From a checkpoint of a small transformer trained on Wikipedia: 0.839M parameters, LayerNorm before each block.
Each number is 500 + 50 x the weight over its row's rms, rounded and kept within 0 to 999. Layers, rows and columns count from 0. Numbers have three digits each. The size before them is the row's rms in percent of the matrix's.

# q: layer 8 attention query, 64x64, rms 0.12, rows 0-63, columns 0-31
# k: layer 8 attention key, 64x64, rms 0.129, rows 0-63, columns 0-31
# v: layer 8 attention value, 64x64, rms 0.0586, rows 0-63, columns 0-31
# o: layer 8 attention output (transposed), 64x64, rms 0.305, rows 0-63, columns 0-31
# up: layer 8 MLP up, 256x64, rms 0.215, rows 0-51, columns 0-31
# down: layer 8 MLP down (transposed), 256x64, rms 0.049, rows 0-51, columns 0-31
q0 125:474585474492455552504472430547507489570494511552559435581491393548521533492583425492476564508505
k0 037:518504456509519437529532445483488494465370527539540598560532487420425481529451510496463469585458
q1 149:516410533493567425465531585473519553426526466441464549436506575425492425491419560552538496495488
k1 162:531419525544468415511521566413516540442535475473467545504492640533521457481420564521462498496511
q2 065:498501558467602501535499426420446478480516494445462572368497512516543390444502552500537444543530
k2 141:580476473548483373509510601456555548451474492486469563550495613479481492546445548518469518476442
q3 188:448561483507491586481452393552475452553478518528565448485535411511512531474573454474498520484526
k3 190:552437482540476383522528594455531551463494488493459559508490623501484496540424538537447497479465
q4 064:445562479493469579504462442482468493545548497519573453504496426548536500473573472517491596486551
k4 130:435565548469475607463433415542459454496494471508563425471577385531551507432557454490524505508554
q5 047:568525434495464511615556575446523509541468542546494496540480555587486519599464432462472448458442
k5 077:456509515447521590486481351513463423510469528518534463488542390529534545437544462537559475534558
q6 159:520445536489544412554543576399495544419506534447460570484496625511478416547422518532506441510483
k6 102:511507483514493385474461637499471513480447502459457510562532586517495490558469508543491497502438
q7 116:568488437558448430527525587487575557463480520485528507620497597526449522580461478505458517458455
k7 191:599450463552470401536536592464559574447494491512484572526489604485481501553440544503449495469450
q8 086:455506484538489504482555506475476606454499439448541544462506452411574627480554562408449504437609
k8 075:466500501419599507531504544460520499636524399553540421423472515552582433517553524413450405459439
q9 084:551538505467493410505517584502442523572528447410477582536498478548487484496551453466505550449410
k9 076:475469611493510567480508499399535505525471449512562418548496475480498611484432501462539531543390
q10 094:525529533623503486525523582590510512529459447396494514445541446528567433502513530545587476571534
k10 087:494485489448563480502635452580457444542500548486573414431557427530489486511506436590405500495437
q11 081:570444451548418468501521520366514509531454523562491536462492529477483456420511549540485505562625
k11 083:483512496583554384483502556497531485483426439484481514565463586504502576503548590473358396529436
q12 075:543361502514481490443491395504451487571461446499474532564472430514480501488571632487498535443521
k12 070:496423466546593412545418411466547428620520475469498520445438536471556470509565419524494617452524
q13 083:460429445587587457501528523527574484540494499501410481557459515571568451471488463564473440490511
k13 080:497535472464503497534459427555575437369455507504518450461555490432455554500538404507576448495491
q14 096:466518481504482635525554498449501539560505439576546473459554421453506463530513471552440558576473
k14 093:478427519585541514402545613406436493474480539429508521540458643480522476477496587546466542464485
q15 078:563518453476495520407515442499557527475409491590511522574404566547463482448526445458484486469502
k15 077:520451490509450440436524549481556588514475497473422524476507566507523539460512410519428568537504
q16 094:368519493468483522582529514562438502524456435483529425571485591553466503542553521556498521517493
k16 088:463452461466445489577497509556500570481431540525528427554418536549425576553515484571511518496487
q17 086:534544438606539500545443480427500529396493543506489510515551460416476486439545511396503466458523
k17 081:494498427415447440434474513421577578580549495493594596512526535522419480510536570406505561460502
q18 090:491495485566434511531590455521561404502497484541435525549519476499560648443489419433498462537456
k18 085:498537408523584569494540500481535481479419594541450455538615485596500478478524428423495506506462
q19 089:401567411514504479507557490496599493446474385464502498486581476499475499482469502479408440496562
k19 081:423510552558494563600495532498481385540522497444654550528488494505538519376517501574512384457548
q20 093:454483521541499582456513530506405504532552499503494523559481595510400500495600334441511532472529
k20 087:499547575478416565481532468513493550428460542541566530569463523533467513544562425420488494440521
q21 083:470514522552499453510447423457476486539539385507460555515490567494418528513501623490495549592582
k21 073:475435484470541559546521527513452530580517474472487562526521514464550586468452518561540490489510
q22 081:430507591523538420524484583537476578439421585550440441500590545473491470591468499463417481520516
k22 073:494462564445434522533538539574548383489527420564502537494536460485462580505606500520476548486481
q23 088:531531487519525451405576457474562536584457511509490617429515448554509534542480556534432505395493
k23 079:415490538608594572502511521476505470582494535529587520459478442430542433495492362518414522493588
q24 087:523489565395509409516414527414544460487424533496583481601579523486412445484481602496475514460529
k24 082:571450480496506582472491535501582478488517453437520517465526480438516556417455481469552526621437
q25 093:497585488537476582516559557570538448600577460458442478503494521496459484475536558459431507513498
k25 089:459534542456496435562587520535530512448537529477459439521549498497491481525476579463534418527527
q26 088:600449559567443486488555476479452463537473498458427544517548573371502507483583439496532459483456
k26 083:476491570450507481420459443498567494605437514534475515540523484555433527414539500398533513494534
q27 083:606500497498486497446477516491467493499497484392497449519570416605452431465529507523429567440573
k27 080:487445481506525539558500558496479415493496547427595453623460514536535478577513505460459526482432
q28 079:531431560467504504498508499526498533533462491465546465546449490411552517555466514446468451502620
k28 076:490513456477556426503482470331545553491543478481545586554557481519463435489497542552529495543448
q29 087:521518532507577534543483575414520496482511505519507501420522570460452485484582522487489480442645
k29 076:407575556498584475546428529595458639517490521455499504497532410548527562460558530520439385501516
q30 094:586461479472555413561506491505458629494507471586574536463554510479567473450493457525491471561526
k30 090:503469492538519541468506407472408477504485508425466469439535560561454547514552491515424512452522
q31 085:524512529510540564540482444512567424433594481552581575495508447421487568542459592467479532451487
k31 078:566511489468529457498443534518550588552509548463477586546442583489542418384474565490438555407492
v0 103:541503480526442445431529412485459552466482419501580514540498540475537483479519463449432555558525
o0 117:401512549483478554406509530477456460541482412491536544523488520473483579521522560437549562511507
v1 098:455470409451519401492489488465448509488499483523503568544596465516507451472524563443409425491457
o1 113:408480461526489427465470563592520433557509518545527548478509474557512499465547505525487517586459
v2 099:537515530476570527450558420524579533463495487494446462542490454519542461491472483509501468525464
o2 106:440477449537471504603500508465576574429514498528466518517495462473528508553432483581510515454554
v3 101:490548500623533475433448503491465506508475522475513472497497420447470520491544490511569611517454
o3 117:512541503497451633522538486494487494464476457500524476491456531451654471537450501519588488486440
v4 087:503467582485582420506446414484532485501517443613493428474524485551416446513505491604460482598573
o4 100:480572449472457456556496459429623428437555452490576540477494593497477491542475548534455500446508
v5 090:405493544469494389517490496473416514498406466544426502585541498484478498560506502577560488499634
o5 104:498603451481536407419524483555479491497550453433562504490581519551394511440532504536552537465516
v6 104:565484452499461440477495484519503410459552475538494402504513572557459563581447424550564479478502
o6 123:574529434499494493526526418488473474492497437607528585478585599482537528461436443590532504439520
v7 095:494518460492452521503502555436452522471396467426487499537551541535582514501522570468479592489574
o7 111:487571481469481475501509558479467475517454520490544513454522407522604546490503536463539400533529
v8 103:586546453535506458588465446533533551499489521505514482559506497473470506552452495520566418505499
o8 122:520553504550425520457453463524584541511516469537532456597475463462429504553537546482534513448500
v9 081:469479440560537551524582455569495505470425553432458485560567469441489551461479496475453487388496
o9 098:499492528453550471425477533537449435527565517520426493641449547438428460507419414486540535519516
v10 110:439414609488542566483436490533551487494520514505552559500532536529488477503487491480528509551495
o10 130:443528513510454492529431432455473542530491453448573506535403596468438458468577500511582535506563
v11 117:461434529559464562443564450500527486421582576487435486510525519469529514487605502575538482484401
o11 140:487455522545476411464581454510475463473493415514474450472441541347522520459438583489510514494478
v12 103:520446533476494483470500468433535499580583563448491426480391510418367479503558482550479501508550
o12 133:420543488422496507531527538442530572453547504459504456418536518511449550600506543537313501484428
v13 101:553478551481481501482384572566487531492525537563492544489570545471332541474511503491545465511471
o13 119:519487515477483504519460478473471565513476476522443526429520467506489540429556470644490507492461
v14 083:538547561433475559506627574446530458505455502455616585476496403558565485516514624506476527524473
o14 098:501419456456545578552559464459507502549448555504578498549490411573414423493523622484524564557475
v15 102:515478580497505499572547543426514475529471515532426493546477534538577474465544503539508442399528
o15 124:552537517497492436500493504634494518495493457502494492486496459582423511492444469572544452574475
v16 101:496555447496458493625484526496411524576540501564482402542508568468558475422475520511461454546489
o16 126:721488523566505539481489480439497452531550522534458527448489482453372458523509529406533481468463
v17 109:501486561582513488504496474449419444524423565477429525396461485517460463451505511477436454525515
o17 135:534526520387457516566526603488537418473536519521511480462396574481522456504452499482513403593454
v18 089:396620489491524421476564476536429525519531601477480468445579460507507596611457469442518571542460
o18 115:558570508537463521403496481642458519459560573489502446544459420471501471586500546542513560474485
v19 083:504485442442540540550415439561519538591460421513444532443483475446552552533503508466406482425459
o19 102:444543529597499444581427508619562487498507546553441472503470454513542450457479475517452380516479
v20 099:434480513478522516416473429577586536458396556509455465528496481501489520579490492442481504410556
o20 111:379536484482434483490416548590484531427497532504551458606431565400500542504476486581519478506603
v21 102:524576560527407497563487474578531511463511537513562576442440548520490577468559532563510544462420
o21 116:535480516491441546456550467508572486513420475506447439631410430524599615453509541569538391532436
v22 099:498575537434370438483457538505490499539404509514457441465410557532555469550524523478508535533540
o22 120:587525470525474533485553545486512503429465536466540440420552445453466558461538597491479451484505
v23 098:482570500477517531456477570433546449490478506572452567536596530437555465536515548448561556546450
o23 115:560508598499434491497550474538489470574496388433537508439512378489538504562552559523563606512445
v24 094:476506499548591460532497601475480514582509429441473507512529525502423602412522466445439574542531
o24 114:475523584496578529423431516563460438492573500504456479463470490550481524465514503558465543521439
v25 095:456518506456535515524505477436521586437515555493448461422584532404519432490545494468489479471479
o25 112:498541564522457426526549559543487557437490495457427526421507467401502497647450490505482447547465
v26 107:608529623542517486489410470611520495478477474469465486544546427484492400523415401427438502476447
o26 115:489481556546458484527447603494529502513491437434519543514521551412445494593499422412464601499561
v27 101:431538502607489453605502534428409602454537484444535534593492475509454461484465432576525504495497
o27 127:514440418518499508432534540501491558507462519491485543610506535525526520458573497471588487524518
v28 106:527493574497528521510392494508450417520449441461518394448468507450519505525499460590401610528458
o28 121:474607492562513514465516519500513418417508493481498470454460586476559489475496570437423504512511
v29 103:507574463531561473421461520461511442517582632568522433459539511469426554459502485492463546471479
o29 125:539532462445404469442470488518463551511588548536491471523411536520556560541564467558391561460467
v30 091:511553565536507513491575466544549398568517509492435542553499427513458447570470496546438539525533
o30 116:517473498420531440518501494481627452548567498424554467604489446552528471537478465427411557459483
v31 094:473559604458616505585548476520409546495525431500485498504432484503546568464406487578492444573588
o31 107:519486539515614556539474485465532514478559535508467537499479513598409506532463495478506487477534
q32 082:489524542465497562490547514476478403520481471481469534487541626417504471487511468545591535524440
k32 095:554617424521479457494471492489471390477544507437527418519489463520582470421522533517617493547612
q33 117:485469539622559490473541507529492511452544453479413513523438591544521481516458553499516473476397
k33 107:482471519568535466546495499517559558500478393518480534489355594467457539490584504471454551506462
q34 081:449464531508455492468544492372468437550486499450604434512521532432437420494498615507554533483557
k34 134:559517459544483334584581515457592512528503466516502498559435609452476535543517475538444533495451
q35 086:496541573595532470501494586432500441499513480424420509515502553567562611471434505501539461504534
k35 197:454526535446501629434461409575439424551495511485509500410543408519550484410492507441526447473548
q36 098:488543484552463433540464517575525532566435493527476541542493511564536663491588437455415456524448
k36 086:509467502366422530478457558497418594489551498535564531557517477489501551517525607463476529423485
q37 082:568552435484464481513449447544526498491437475531471485553514498531489595489620459525488502504468
k37 103:406502499457449643546484447433449420478441575484516473484596428490452460575537527501573485553529
q38 140:503475549594489415510554560471494459520517483485473487555460575485474427566437551555472478457464
k38 111:555457499529493362526476518446544562446441460515525481565503613387497484583465522470543532508492
q39 154:471480488454466603421441435541472460557503492488594471463565428529492531427585505398514521557549
k39 088:534420545513518559403347487505475508479484469484514473447518489473527478498473524391499507481518
q40 110:574553478357431453533516491439528554638542461468501484548451429541503490544502496502536527488513
k40 105:496510387490454360463404475466626486526531553505567552522458503609414522488522475471468469491509
q41 105:514484578568437541531526522572487479565452531418477498431600453503498541556347479421454480470432
k41 100:560485507527528438491467498577490497502481591604404459441501482509543453438556516482498540547447
q42 097:513477441496557548491496603493578449520471467445538517488601496467489520558425487622532521448489
k42 091:444472473583467514545513474545481516472475481523462535448553405458455455457504430545561513587487
q43 097:490540545508468447530449506510483536607495510492498528464526471466523468538519452534510540487522
k43 092:478578530496314448448491527501529555561492534520491522489499443461467508540434440542497542571461
q44 089:515537469488523463398526489462546470482537431502575536552532586413523429474460532547472488548505
k44 080:527444487521520509517471450409505564427430523524492533473502516371482576500419484423530521562531
q45 100:470480478599530561487461491541544523523440514533464429469472534399457498516562539446492392533578
k45 098:530392439408525507411458548499509606513495456419506569473540555404510570566567510460474476528512
q46 098:550501543546533536566441562577521575516534503507490434489536580551441399532416476438448564526474
k46 090:536455411501521540439484680513591549551472524502446417478523522566477532498476383501541559474438
q47 100:491525532461539427538465421496449627602503475453473612495433459561470565498581540516435440444460
k47 093:453461560573541394514491441501405541532504498423562542469559538582458515361571458552443440503511
q48 098:443595502432462507474485537556462515437419617403487504614490431506483544528444565530435472503623
k48 092:526464483570494458554478509649496400482530573440505478487518480507420537577540512389584474485546
q49 108:503550502530485441494364422488550503522534484588500505542575489458600564448449539464532556452496
k49 102:552472397582449491513503454485485500508433515490494477473486498536514423521425484483573400473489
q50 103:485517470536504462540481526523552505553467558467558595413476521427453475567570560446437514455484
k50 095:575522504552481490494435513510535516408510529410441504502573537547497472475532534455452538457505
q51 101:499484541552461441480545472540530447572578481492497481563543390425519501555424482531488466552526
k51 089:489553530590455436506499474501540455503508495511469516436478521446596499563529408492509451570492
q52 105:502580470518523551554435464497578575497520539558479472479429458491466463549531463465471492456576
k52 103:524561486604616546479552535530552501449429568445556496488453547470492541505538402497454390550474
q53 095:433526629484482465474534458438564474449445537519600500523469546430512577491541628584490480545480
k53 088:559496583464622504527505542443442454478518514520551396478541388408454501472453506504533510534522
q54 095:459487449458512557440548459437502492469451494497555512598518401453490457532487529536503582508551
k54 089:406560499467501518501574464484533402477457460412501524453495470448529390500599483472567568548598
q55 123:522534528570576559481458512460468503444493459452483465489480562457484505465502464512437604486494
k55 120:486509525488529458461559447576669496446468446497553514595464591444527415505404483495414547452485
q56 100:599561554614472490479478371557433517535458493553501520496563517539535485461467494520454448546394
k56 093:535517503530444405549468481562601526531433542446543482452496429515547601528382549479510574484461
q57 096:418526405569489563554525511391541475426548519432474489504475410527531455485485549418568530491391
k57 092:415523430426491527587546500467539469573465418482481484461483531529492446469510497489527495535521
q58 088:561518523515407562441605507424552516540477494522429547415526527532466524512546509542416449417523
k58 081:610518488502428504460524474520434456574576484563467428515515528502542575467436467493466562443559
q59 105:480542437576580506535589478593544452504500401410511456455530452499510451458509592556564479552410
k59 097:534497547466498403515505434537594505532467410464489580484465521417439537443497549521530443579408
q60 102:434468521427555491493580482395489524513511483517510523476550470429472425454429476522505495504563
k60 091:524520444457476509471555533460459443540494604487520536519550563490454480510432631470494504528516
q61 095:514544449437513497574467527480485588536494558409542486537515511508496587490534521441490481599511
k61 086:492524523493457549467418543538558507474462536621554476567473383522438517560505413485487403437448
q62 102:541499498487512604391484552540450502482508498483465569474513491461533441458420446615568543419497
k62 096:437535470519505490481552441539553471439582510499377517506494496454494533490490577537599520527491
q63 099:479436477517545507399473540564500592541513541516499554518442408506495495497477531513407542574410
k63 093:395456520493444447538544448505525516433538487595588548452383532538513544495474485548484580552450
v32 093:501512513508469526583471474544469530422522587572503430435560558488490464580543531538410466586494
o32 067:491496488524506494474455453531523560545461406397517486472502521557527530433585466447652544453578
v33 104:427505512415519486526480419534437421534448521460436549556497565518492517418505535522525447532466
o33 087:577489547508510471510554608456448585524499482531478416439499458443595521556516571501423490445415
v34 101:495536440575405623506438513503572502560524549442510488520438561572431414535571506496497562457555
o34 070:460488509490570513464564507435432484442510419594495560396510543526583499426561514530582508481515
v35 123:417509541569527463521534601462596389556473433488510491523464556523517546507462451455467547390505
o35 099:511450534428544482559523492495480531430485512456540512461513520485476408435514623487608428558489
v36 092:546502558518442526487460544459474497483475563537405496515506438493524365551528574519470495527484
o36 079:462524487560540531573355487473532561515491506466509472513513426567509555459542509461550479518461
v37 099:536541475439568434575601522526526537494503494440540523387494451587499431516458460497512466511488
o37 077:393546461541442537428438544595477462440468501466439547684498564437490541574485468548481534529487
v38 098:552506488515497447572468480543500506536544487448607521425479460379495492540553545518562492478501
o38 077:536482526594465575509394500507569497491507481506478511482442498418563489491607471457542531549421
v39 105:466551530526439603456477431446522648545509429499490472548477505443505573567478608412523418548514
o39 081:439525423439437437422519522547480517547501563462473536468594461516490522417502473550430573482470
v40 098:566509420571570573528477512506566481465486441444464569479437494435441524492491482421486450551555
o40 075:559531439431482498531532501538553522445582592469425500495443443459461550578455493541476566571493
v41 100:428420497546480515558418493513599517527474520431567459445455458582455481484495524543451595471535
o41 077:510597488529460519506514433565432470445501457524485512591543534460589540550510485530656537450503
v42 095:468498467512470514547414561483500527543520470506476556535497465564401528501619527428574568498580
o42 073:550538472459412591528501474471443478408486526519432468392562528476554568482430505513502397487419
v43 105:509510458422518486546461432480503483552559534519563582455503554556626526470450465430428479471496
o43 075:532551519469416514455515572480555559459423504476484473507485499361505452614504520443477569512478
v44 093:568553470423616468517561457420451476584504543520554433566515539511549393456481526466544528490462
o44 086:464484554605553508479530527638479468502479395540486484517478518519478544510496433421482432512522
v45 113:555406509516500526532504515406476537432492525418459493544454455495606503493620518422502492409556
o45 073:527555569454552437567415473569545548527499434524497487468510560538442480504539539521456456590402
v46 086:509499459521481549532523443434521382550526512542554496604424478477520473454459525463487470528529
o46 065:428520503488497433400432519527452551509584538483474502499576396493482492614535559532495499520504
v47 092:467435503570516471475420511594629517440477555384511524533534484553536447478495467459467370528489
o47 074:521579499382505508454486508411495507447534537525526447483475456471491460568468569543459574477437
v48 118:476480490475519487516535484541522413595509530534478572412521608470544485470553502409480604506554
o48 094:522408539556491510466393486551512567521547479480508551471445475457527395561480521554607473544467
v49 094:488521517528503545510538529423531586513417483545476449589573434490558597522549458529568489540533
o49 080:521544572497533505471522528490399465453538477480456536414507637477481564496425499452380493471457
v50 105:512531501503479532444483516547415419461465636437568514496497525505380467488400543485523423502507
o50 080:478524465505525459476554550443459530582544444545526467457477423522560438456639503520514469442533
v51 125:452495495476518485547573491490507441520546457537493464440451509569565536403412525496470404480552
o51 113:491559548549448513462513507516441526526435518439518540556589463466495428602515433398587503502549
v52 100:612459570503545511478477504489480434538472571502534518540540416508478533533395440457551562577442
o52 072:398523457517503513529496492503494561459573497559434464405470509498469554423545514541448433477496
v53 089:523463465502571452540449603467527464538572537412487509572520503572540484525431400406495460474515
o53 067:437472497420429480484594404441487495460508455543498464517503539391494480615389555517547451502474
v54 094:560557545447549465468455513534403543484570500387455498509455439580474501531477539465591420503536
o54 082:434467468505406438522536556483608450534518508522474545572513533439494464581396444480367433483467
v55 088:505475504471501394502445506496452539494533514434509514498486487570432481394570530503547595455449
o55 068:466532522545517620569478483497509461473402510633511490461504524530546535449449467498460410446480
v56 090:517489524436513518563477403473415510503421501502488484523500518555579613451595516569534479487502
o56 062:462485573499489440546522605496487523497478492416508524338594520451508471550494519445366527448506
v57 085:508450478473415508529511460453570461574506477521451555496516564509434440505539517519609441416510
o57 063:413419525544527521464476512545479530470493522473500457509408426532614468473509527600504550458461
v58 091:381561519540494422498434464477436557508537472497579434447497582490482526470559459570435472543545
o58 065:580537482529475527444467581508484522558438495526532531490577481493557408478458487440558458485593
v59 104:585503576514467522462514496506460519552516404508399534515457456518475518515518465494505609486498
o59 085:440493447499498545544408494539595581475479574454452498540482501528458523421545569565471416588517
v60 102:468456466444577544506483521464511586449527537442441548510464549572428467542435528494486456448441
o60 080:466492431403457400479562437506479443588463519487563552575558450462533486530518554454598523495435
v61 114:458567498514542548494478531444473450521621399413450511504437553472479528555573525494572513440499
o61 090:525407473541487438522486523487518515528537493615460579452534546451532425476378426528510448483471
v62 120:534459510494431527441467497526552506496571492546534420573436479418558479527508488485626486579613
o62 090:549446569488536395514494576508577528470602470576430462464469499533464542483505541520399445534386
v63 108:538444369441509605457512475482550554537529566549541605467493580471462489515506494536585553432422
o63 088:444508517533534474457467533571531475493477508488517498482387439474559550461552481516468541585460
up0 099:468519528502467475502591448484489492581578468517527423463462512482514504429529468522511414478489
down0 114:538574510397583489487512574537484474446496505442477508604447525543486477480570563387501486521498
up1 111:605475552564519554485503497389510374576474466450498592450506538558453556472515524470563516490522
down1 097:453548444487460523556506492476580559475518436489475445520427503478558462441561561502464557530631
up2 099:579462510505495577509481491552430473409455488448548464533495427514486546476595454546534495440478
down2 085:530494470481533513545417509545544605439509465441478425549553501502477438549444499519613497490505
up3 099:608576537500546542455530468513504353389486612472468472461482417578483544511497539457516442532536
down3 094:583523449585423477447536614469551454522570521478519539503489454430425513530470484590467508526457
up4 095:501435488513488425492507371456400461508534512509475562520417488512556451546468491442539477519498
down4 101:543457509475461461471484541585443505414498513461491485558575511446550406540542463618424579461595
up5 107:441503542515518518537456524599517541450560428486538470503371585482512455491477392517459439532577
down5 092:452452451484509498475502394505455535565503469519530504406541541452496444463590600456540453508585
up6 101:448435543511515466554535442499449466548496544524449374506568493522490506450475465555476476378524
down6 101:531578437456557556519446578490561432386482473416575526533450482505472468453505416452561578511457
up7 102:509513459421457582522507471473463423419475586517500440465465482563530476606471414560501448501520
down7 092:517494507516530420473562473505527491491561477380390541469468451429506462511654525483487476571495
up8 111:532494479424566500428498477504471510549506502544469540533474467626479428503535532561555484546522
down8 114:558486535540612513505346517426464469491522387493474508445521438471560440490569577493537565471516
up9 107:524517517500518549557447422468566555540470474511523546580562518541524497433518559430514543471534
down9 102:519454478480427519553483582468485508520575519447486508565528465371500496544469475501519486558490
up10 091:433505454411541436524503558548432522633617542508518502529499456477493522495524461529553439433521
down10 103:532580541474522534538560453464471433525558457478553515478530568507491498462379527506382637516490
up11 097:504587544506538458475456482493448468535566472523549478554508476598508430475488464470495510512538
down11 094:475466494508484487606441496371552438442418536490493461502431402483502480529493617581568500535459
up12 085:448487490581502526452448438536570508564478498526483506435530524469543457494558568470571533482418
down12 101:448507540580572506464456540497477514594507407517414558519454520458466489492511462583569540424538
up13 091:584520439478563492556551508425483472523574459413548514399552477491463401481519412482481573429537
down13 103:464478443522451488455577481543538493551445516599515468575449512497500595509397441510515471593462
up14 111:521516423480478539495510447499447494548468499548527516439469482546500538432612474501445537522588
down14 101:532399522464411428527547387546452461480574564504491546470375550577519496536592478451493521421523
up15 102:452512522499417575479438503559540567523518495573433451501451502454445525478532401495542529631454
down15 104:434497581480476523457505524430439477496550479446490522495549510609506510465492498516440575497513
up16 106:540501456566452520539447522471582473596504478439538417482536500622428482504486436500485555460532
down16 102:465428475483464535528466586463441453441531586554461525534438439448520428556488415536526431550439
up17 101:424505513535547489463512555415475561568479463449451396534450464550546541456473467613484524461487
down17 087:413533452564484571467515492504613445474459502475568546527503479500560498458454573590479512479540
up18 107:499512582498433506549468414500582502535484461444578463456557422528401389492413562535528472499462
down18 097:468504516618531516481534449556469550504496607489455538509342495540502497436489500558485450454451
up19 094:543481558454447535520553483481428494578492475437469517487486535482533453567478534525500614510464
down19 089:459507453540509476453526619563551520515560556532517457455547511482403474427527533445469472533526
up20 093:419475557445488477395564543542557481515465478449535442587500432506607445519483471493493520539525
down20 100:517495452591506524510501434426473514513499514464459416501556527478529549487518537602374415448382
up21 091:519522594449510548548551399488386518431542602488496531378521517417471458514410520476431432544389
down21 098:499432489462480440462542553548501505513554503476502471570580470583585478517452478497482499397537
up22 088:451474455560491440465509513493441553407471521547558426407602435459545555452608484533534561546514
down22 097:512435577503481482511460519493476467442426554467506528515500584556547507461530511510472542446510
up23 104:448566506532513514517440537462441418522491517456431604465434531513561447499479520532494544549523
down23 111:447506414494515456503563620524500563523455498435553425481507468513432464439442435541473445490442
up24 097:506514519526486466581575538533528499406484466444445489501523493578495526436575513480510485542535
down24 089:470474463463473549557610474567457464524434610459495509486479541593468502478565511514461510523533
up25 102:519506464523597472441569486504562451514452439472508483525533456549407567459547454471474513510504
down25 111:531453471485578495463448508432522450503496562441478589557427465507544467490478435547513479488494
up26 085:479466502442514578436579527460412384428462558556489530382520510445575458525537498628540517513471
down26 101:550491501557439432503512532456638566576500498486552453590451455544362438500484440542505466477502
up27 102:554473481541524585542467458454508490505531580507579510530444386480485408518419435475586522539425
down27 096:503482468472450548518496496447501634437483562458567463410628510542494569502460412513420505495519
up28 106:462405504567539552450505526547511429531479466496467555488547489461617432483533475562534525579487
down28 092:527540549580411494601544513502487468488383499457454554461497495523485521479542524494490449447549
up29 105:462557435504510498428421584539462444501526461441425465604492507502501492425520540463585527436634
down29 090:488435446446430530503536491554428598381508549551553564539452511526396484539519517483510415510512
up30 107:437471472537454474483501413576584583563505534483516477440491422447502564558381477546491453495502
down30 098:507554457411577424558535576524536514521552476525457506559528411550395440557427494582411570586497
up31 090:475369437557538525463506411444495541483516501426559493541459532521491478473611541489545523475597
down31 086:415519386477480541525538476382534522439518520492473563465493471510505476519524497662466516457433
up32 094:539544528471579459500525443494492490498537607476508496524484445394463432569496486482517432567504
down32 106:474429461448481440603557470501514426464583501403448538529504582509482510460502474559527509472439
up33 092:502535493506446425464497499592568528504498471501520480422523460517422546444487516588472638547498
down33 091:501396436509499474399516490461469492512492477441430619588512531524493586455575523520524462578446
up34 090:523455550455469504316502522516504460480504516467499478434496531437446458497551467507497591511450
down34 084:451462507538537511512570466482522589421506411541449519555420469520534552500422501526517433426551
up35 093:537439540494508556361535498594505430495487471566518452380443522495546498495476490520503528485453
down35 093:591426528465540541462541482474533478437517445418469505506541507486446486563513528405542443529502
up36 091:439560483518431495502540516499523533586522494515469461460552482383453536464472451527462473487518
down36 095:531437482489510446502504510477458550518542495527485467592552544533475468610475610488522468548472
up37 100:434471532508516418461465548460500579478553501508604437536451444499447480508489437389561525479650
down37 099:569548555559397565449522542533500456465486415551479502584502500565530456528504482506505568610467
up38 107:386527541509516475469514523574422484554511464511434489548439455560455495554533457557403557528463
down38 089:496492459469382497550531470436543526507524485560495421457552500515437569410551490521605510567602
up39 098:555486564506526440570485542505444414482467490448485480342551502542484486503536478542472446570539
down39 096:564458472511541478466491494527548491466581533455513478525518501491454553498411508570510599499479
up40 122:542468506494502573473527394457503549498547470510544591516588486610463517583555467466487581492482
down40 114:529467507474546531467433478495492430493582446578494489518620490498427455546391633464566562506507
up41 106:585569496508512510485565459525567521507568461379538491487560412540424493523576615427462471446509
down41 095:491475571620520525444513509468510482466623501499574506499529400530420546432572476533590515485410
up42 103:532385508415504580563505416554558438522575523455507482488427471486532466535507513454460554483486
down42 102:450433432505492484485504469517532550481515540597505395493498523458550481487467466508449486568426
up43 093:483482539517514494458528361561484506554571456409436535521476490504457555553485514605530502478438
down43 090:435496532520555449573481630490506505438512476473396515523497485432457496547551479481578509575473
up44 095:519493564508473536399504570561492487443508495440423482532559434369434501534487577459574494552478
down44 073:491447605443492539438491388556605510460511518539609549548438458577521462411438422478560451513530
up45 092:560448498524525562453567446549483528475447485476408441501594566534510505461513560501523546454481
down45 103:490497493536524460512395536477514532541488518444521379516549495470507522574549488473551499545398
up46 111:464568549490543448612472511554550472501501444459542445408579487458403472427512483494499440496531
down46 109:410482446465518473594491536560469559500457489538535539546532488533424531544449545570455526510407
up47 083:497414542494565526483516593530399491508559471507492471451502497444555464442532428537483601443526
down47 075:446477492445521616520592524502588505425524539536421424479583521462557510474437577588558464493476
up48 117:507454494554443525482525413538594455513615484503468459412579449491498483562485440552479486533490
down48 103:476488559413465509446518590520518532559420520471559559465490453460466490527529467550528486590416
up49 085:511578398499472532472561522571568569449461517518429424455454534494490518473473427555573495477535
down49 089:481554520495479599594454484507495546470554542508508538540539558517460518456569584460523570380461
up50 094:446485477498516571508521512536468509525551535514534534451519427502454463563524366446424478519522
down50 093:580512519537495447462565610487485499416434404499529482552452507473520504418487495597501482541496
up51 110:479455529612543503446426466605470565548479577541618466510562468490470509604494544389473480495500
down51 111:539516495425536535522537637479519500505472555480543493548417494485511496560393515513493481436449